config.yaml
n_layer: 13
d_model: 384
head_dim: 128
norm: "rmsnorm"
rope_base: 500000.0
init_std_o: 0.0
init_std_up: 0.037
init_std_down: 0.0
lr: 0.00797
beta1: 0.93
warmup_steps: 200
final_lr_fraction: 0.1
seq_len: 1024
z_loss: 0.0001
Each number is 500 + 25 x the weight over its row's rms, rounded and kept within 0 to 999. Layers, rows and columns count from 0. Numbers have three digits each. The size before them is the row's rms in percent of the matrix's.

# layer 8 attention output, 384x384, rms 0.161, rows 286-353, columns 96-191
103:475492494490484479499517486546501500478500508536503493519490497473524547467477517510521510533533492532512471476437519537464516516491559490485520508498534465508510526519449486478520504529517539489478500511497474497505526461481512519539544487520454472508474513484521504513487491478479510487
095:486492469498471502533466468485464475482513496494496473481506545489474531483442455518502533478493475478484477510514472534476498526478476485526531513486519495501506512504501512538458520524494497464521501519485518525493525493450494550470500467489485513443476545476509475452500465490478468481
098:548510473491491503534502466495520491519448510456542543494502479484581495516487541481491505472500509532550501485539465508548536488528510489519470482491440520526495505549511503511484474505512501420500523466479499537530489498516571469496487479442497489547509516483512499480489471560529482506
095:490445463464519511465510536505491479514494469459493496469500482485508494456491484533485507486450519481487513474481481506493484506486497488510424494506510510490537512509520502514496445533507493537464478490494455526514499573461521568456455549503520537481432470505459512487520447544477534483
099:509466508524507523489492503525513480504443516533522443495498516490495526472498538482490466497481486567481541535508542530549504500467509533507482519535470502521483508508515558472465511512482472542466506495488480485482470480518501502515472487503494506453487513503520491504463445511566481485
100:510538514548515465511489483491487534490509506469525443543519471477468527471488491534471464493489446500492471461498499472535507500485474502497503539525490489516505527528479493494491524436526540499480538522511484486545521452520493496488491493454482498560514497449474514524484484499484503479
109:489498525521511466499490501502475512476495496496486473523481482475494459518482510503451513516493486511496461452541513493503535519550510475458546522518477495459486475506514529485434466450513532471489487521481503533536519473519495562538495500489471544485491505513496516492474520548493529543
098:512505522506510498507501497511500487519488487496513493507473536504491494451519484530505483519481535495469516512497441525497484502487490474448537478491515501516472518539511488501481497503476464452490546510491501488494520528508480454538454501498484486543509531564534461506481516466507501500
108:519485501505499520523521522501524499534517516516542489459490536508481460500503524501500514492506505480461515523549495482516532524521522504500433486497522492429500491503518539476464510461524463532508503469506509484501545530495484491483507443493507515506524527459480528477482513493550549530
102:515520462484485506490471489502504464467503510493524521507510517470508486469499502501511467489488493500478491415555465545488504489471497513481492535534519482490465527469509453466513516485476477485481458486468550503518517489513503479507460499496475501518462493517539471487520539526508486509
105:515492500503527523516506473508498476466458528515558486563494501503436485489472488493420511476486483529465461524511509459475528552496450488511491474512489515502509468459476514484503470515525467510493493498503534504483492512528447500483507516499527519524478460503520508513505466504497518481
104:484493505489484487513499500526509495521510508462487518500504474509508489522525483522541514563487470557520522467506503517503506503530529517518494521488544498513538509482567505485514513480519445526481474519467466484548479508434511461486529514548484516496488479561505514494469484533513527523
108:468495514447507532472495492543472521531544503499477464480465538501567512505514528523463480480532512517506511526514520526503474497483520508502515474517478569501501552490475515527419503499494505491484547490475465467487448458542481489492509456472477497513530480514523494501569510464518507509
100:507504508510520467478473495450524512483466475457467520505488440506527470454531521507524518525492503509505508515466498533498494454466523584478453509512550524485469570517530500480568480456491514534537465479468545537507508492499505495500512553467511508485506548488471530520526548543516498445
102:491514524506490482472490465495512535445498506506525534530509525490509523471503482533503491463497473497490484500518476541462478478522526496576505524459555499482516474501511497485516521532433511481513489555489530492523486530492531481502509515509547488469537479454489479521502475519459535477
101:538478512485506522465444499474508472457503470477525481473519469505508472535485516476517475492540516540520521477486484491521502457468511487513495495489513507531495559560506478506493483473497497467498492495500514530474502557490499515496540490470483449484515486516534483488548508509533539498
102:484473480519514540515507520466488491494495494510445497519527511535494528510492446507471512476470529502534526533538487471460478496533480521539507468491470444488526514489557475491465455511482455553509477496513495499564496496491547517512505474497513470493465442500487515492498578504464523520
101:474505519429527525514492523502482487498496521495495514481479468529495500516524458523523508481497498455515504507458531484552513486441523508487458491486505494483479498480488540494458488535490528472504452541450513473480483516529527474550479493461490508543492555532552474461528499525485497547
103:513489493491540511508473522522485533496523470544508492437530522523523501467493520510493536479554552486519532555477501466522510488498476478547519501479510493554485535509533454505497505491491513518485485462536517477445503522517507489492479500560521519508533528488517502500486507512529518553
097:494543469483473466515508509522507547504523469491507523470504479488521515553454486486483488517481493564493521517520474482459545501514463512535515476478551507543469505434507444537500474494483487502475535499503519516517586477486473535499463505412523501535527508546513532488496502527462511478
102:519502504481511558480473553516538486493478534491498479500486488463493496490468510551499465488513504505503469507522469522500535522496486464464527525493497502495470506491492523508511471548443522509486482485535497484459489530482470507474530524486503452482494491473493500485473486497513489520
105:556482512489498465527488496500480503477481538492519537461497503535500506517559465494523529499522470504525508529518502437474507542512498494468492545493536500492489497522502479516470509490528466479503532550486504524483535482508518447550492510490549486502477501492513461427495480520505494497
105:489512498520495504518480486551485499508523502503527487477484507505468459520517512476457520471487519473458481533531477543544483510536538462520477493461479487493487516490447451479480488496442504510529510495523516492494517522495500511515514498514477445518487509517466525519530493496532491520
096:536539478490481529480436520506445491493521492442463515446511455452493555498513487515517508499490519479530503480458539499495495494475482509550502518509477486456475543451518519445500449506523463499581549487532527491537432480524487530509524492461540509556490464513491447531495465494509467507
101:482526491512490533515501526485494503509485484523525509492519514498478464535524517492481483509525486461478503495495504471462492522510504504490528558436498529512521514512496495474487428485503505461457493452524489510524519516517491496488528512555492501462479510542509485510425540514478510507
101:482481538477522470526501518516500497495532481512502501494472520455535479555483513483494489558538515519494449447534567483528451524511482481485506505540472529469515478511492502502479544503507491481528555518464552553531475510502479445531539530467492485521469522530553543470457455502474542495
096:495511475522524505481484547509506480480529499509479525511515470456484534516495477521477506488507494498517486513506486540521473483514502475440549463495513477488497485511452474453526493499539535506513508530493518494501474490515474483495556492512530573525486502505463466520503546549547508513
103:533501495493519497511515513506469448491495493479526489505544470532505537492484489519513494521474505507470521474506488515484525493484451522504478542529469515477524494490476500508477480440502499512509523576493457536503517492499435438530505475522496487536496491523485497484472509510513503513
099:494482499506495492528528496525468499507469485496469513527506508569516512516485501473495513512507486504503522538540538494455535517512479497513549541451529496516538480490478514506494509479509537480525500471498512467503502473483484462523462490524472456472480513491518544501492515505522477529
102:507488488523482476512523487502524486491504499540497527496497490500509502505503500567471470502481452483515506517497527544538506498494486499433581507466486506523462498511481470537481500525460483520512506524475509470494517502476509508537518453505496538480534500488502472494477472516483448503
107:479476503478512454465507507495525524508520559464498505514538489482494530533501525496484481495488521513497506495499504551496510532525491447547500502522466487515533534517487454537467519493546504477492479480556532528491511473538491513497472464491483500510492555523488478518515508520497534470
095:518509489478444500472554515495514477498467490502448510517519462475538521533464493493512518474464494550506487491525500451492530429506424511519480473485564526487534458529537519505491525519506533521461484460451472504505509501492498517485477487446446527493490505498500486468488497526467494551
108:500491495515482469503492495473516516517493514524517502547488502509515531519485496484509542468489522526505536525509494495479503550463542503531480482511539488452464485473515508531476493486474491511485470502534538481478483465474459510457479460466513510551494494540486512493518493487511518421
111:529465470513487532480549522474528485490475512515492532520522531488497494498485471521488474529532523516475471524461522506528494529467440529479498464506487491489479470516474523500534464494487484532486463535476469499483536541557546434471529514533463555538505497527451498459551525489477514476
099:543515467475531514468498485461507482528520492500438488490488503529504524492541510503539471493492490469553457532495522483510550488499559504460479562540504540526459557577470459483490496517482468508472528550550469522526525472515496495539466497507481494514547506510515529487452497510461487524
100:519473524503520477516492517463489490501496482492458455493492553491496465525503466519464473485488514506513442541459457497468519528497504442531470532534505460568527537562517512467525482465502580502528550510508533534474513529499456495472563523488508484490508470539509541507480504481464434499
103:491487442505542504539577490496489482514462510536520534492521485490500523518453486500478511522520534466471482540490477479452527486496483513496525493524507522507502534508478492531475509531490517511475519479515484534450475522513490466494497496579495553494468549487516515554446516477549501469
100:496484506513509511486531512528449460465533454449475534468534500517483571489466507540506517474465512478470487523531520467449488524555498512518488440519554486447533531499504504502545473471485509507533537505507548495552511482487490485492463520473486463528487485474482472509508479535486508506
102:491502508509536527449530457535534492521495552485513497489536484461479477497472488457521539505490506485487440435534484483522478440463461463475500538507486517524540527532484505495524516521504516528498505490436468435433491486439535490532494520507511502444544476519500517492475521485446495450
099:474465466540536485535517503522547471516525478532514517445486503469492510429532466521516471462533503481527504496547441528503475492519568518507519476536540471524558471531541458570510499511488512553521475526481525526465512524446497534541524480502471513488537487486516495490519484472502488583
100:531556471535504502477511507562541483499500519508514493497506466515511510458499523536541496529514530485495538484526567469491510445514534507534492494493535539507495525504521501450505491527511499432500531512469493503493494509509506519504493512536448476525495511546526519530465524502546511585
092:488536489478519510493516470468477477476511439505471487502528511515484468494503490536477508469495501481478479546487495495466541487497516526520480515552464493476534426517570523542552516436469521455453542506515492475486533518462519524536530479472432507495474504535540478484491568532505521548
106:438539486490502522500482511532518468505547496511489503518519437435524509485517493512460479521491566525456470474512533501498489531468502503461485486477513474531435481501516503456502517487550487528533495486471453466529486506513528508527519462564502452495446511514497532534468472536439474517
092:524516483531491518526451493498492487459467543522518529534514497478456443495513483515486476493507477492506485439467509563494493485466504478471494521481484503530438462528485500475466522521475522551503483512511526502498531465488454557456452507479512525538542498526449537493503522490511534507
094:507487544483510505488515452503520523476515498484512467493493520446506507529560532506498496508518563468488497483513505515537516490485523522474520499525504507526457454478502456503505481474496501498468481501511449521492474535511499477513557488504532532526513508539515461475521431565484494501
093:504521473476487540518443471502523509489498478478485566482492482539499483511500460509504456497515500475519502439449512511522477541493473489498470499530477544505453507511500498511566516565528498521509463533493502461533485526476542512486464486459476503493460485538494510489476513511522534506
102:467520512527481529501467508526531524535469484498484475508460487499482483554518518511451485504465497502469478466509434505470515480517488470505497482495552525528504478493509498461502493494514458492538498479494471467450512522471472502492462478484554520525513492445455483500453485478503509513
103:472545492476495532490515503542520538523479504547504459442482525473501468502537502494504495515529505533536515518516487518475499509482521498459459452480486438467458499456521479550507504522460539481498546521498520505478528473490534548546513478495466548490500484497523543518501493494509467495
106:521520513479483502508479500448512484508518490508498529510565479492480515511455514506511499495483470474528496508493504491502483474498496505475502485536524524491510472485472491428499465474487484466473493541527508492490495511478557529553500508453498505545467468561458441532518486485477539530
088:461484510492496500495494482467511473506479518492514476554494483529484494485504470527503505493489529523476484455497498505549509470528505516511455513474491534517482494484475463505513536467475519478465530430465502474495533488466473487482477465454534465501476531538488524533524529494530496546
099:478539513540490487523517476515514515461499515510442503470479442544544490516475483541533473477495497494481531535523494453475497504501463464492476487480546541471446526519547464491478499482505501518492486536519553505516501492509528525484539490537479432522524493487500523512518466451513464531
099:498478493531479522515491491478513526527491510514472508520519502466493445529500495540511476508550543473520494544519450447535501461482524483487476528489496450473464507557486537520502539563479510525469509483521501481508460499499520546500471461553466527543461548542524491519494527433511476553
097:493497503465496515536512482480538461472550489461516506512521471529523436527518510474473469504490495533521470448469467482463464545461468538534498517452499486473485522545523503507571525473485509479503545493494525487429464486495525514540495495513519451514485533476469491471518495537555534499
097:477461502462483525481546537481504539481527479491450497488530478500449484498504511482497497555491519498505488525504494497505481435507452487502467470527453503503515502489524510516504438520512505506507518477513537479481556465460481447536472533522541503514501499494500494517469431519523519532
104:489563499480484518493512515484506543492518515467488475522480492496539483472452501510495523474485485452473529482510553490505440464546502513466506525498474485522453512523478527496473514514540476480503514499466492499512528447508505544494506469535480463470468502519464481505544514544484517503
100:536473509471527495505479503508463545500489501484510502521473507555546510475466442542503495537485529483514495520551510491502487541521540480570528507516519484505539486439518497532527501529529528543493539482515539512516515524489540462512453580537478491523474539485503505485505469478518531515
096:542480519520521506467456483530531487507458508519533506479488503474490504504500551467522489478502487439484499504541488481552522490514486477469481516517506514519510485495473519527473478469467527534498492494502526510526468535502533497472509524520536526543512474490479513445510508540485488485
102:522466501462472481516517501494552556523494490476471537503492447499522531529493505507522494538494498538487546521447502480510477482478484500482488479513482593487511494503529498586437535465486557466522468493487516540537555533504505505464503505481495483521493522505473517499529505480467462488
103:511549498503468488503461512521529462489494550486496516489464531544492556502510516499478521549481496500484522505481466474470484431485505515505499509539491486494500506494529525473529562483463486484492511465544483477493543497518499503503547526474513475511479476539545492509515535571473498486
097:519502507536509452510489581498465515476526508489555494506450524503497559504508504501430526543483477496509560521487483516515544521488502455502506505529468456469475551513441494525500554506492515488531543488529451537475514497466492509499535463576505501499476500541498539440541500511493521524
100:512493463484513516495489497508495479481504534483472491520494465488496472519506512462535543534497509535527474501486478509488535549519533483520496536494505447469470524523474478524521511475479504516518430510494490474450483496504481494496485503468492487523490447534546539530489519564524552440
102:532499490522521543480506504476532544504502495499520508526525532517494486463471529481504494509504464521508487461488500470459478435488514498568446476495506505503534507511460496466488549469505511512512548518538509462493490463512515551515531497486460535543512503464502538442521501494516484493
105:494464517476471478510495494496486482497484493481467455494498486460511480514497526512494503520533481517512508498505477500486469407500478489506519507440524492465479492503476478531518510507490502484471488482517530462532496502453504468458462482486495541514517483498517499544515518483547521506
096:487505481554512503489489495449492500539544506512517519495508492497501492528506510483474491533501564490551492469521484504479486454517526508508492517494480461544528489475465495472489507477578478522509504518541510518501496488505491520488479510493545501473503531521520562502506466513541531472
097:512508487500501463501546460497487502510506499535489525481498490484470525467483514515488508529482456550478456522448479499479532441501516464515452477533537496476504500497463504479511549569487493495533501481473476522482477521492518453529484503471493527422542505491549485530519501514472489534
105:467479529500525508466437447537496500533499497496495498496509504503482491526476503529489498544462507440491504444497503507502504519509536496527502540496499516517500474532507491511488442533533485471516508435503527480559486495493483537444510540491477468477493487508474449440464444481512551538
104:507489479496503507537508493494476519552533489509503480516434466479469518505510518489469561502514505507485444493526468463540540485484497440528487514477482489467470509549474475517505476502461452492509554518459514519510433486506494456535517506512526599431488504498463464542491477491501498489
102:453469465491519533491525502468485529500480519507483511530468504513491467497559505488498481470520566493496497471527500471476547535527483506523513516461455494504572497473524504511493491504485512502541480471469492471501482498560446508524574479493464483492488510506493488527502489518514512486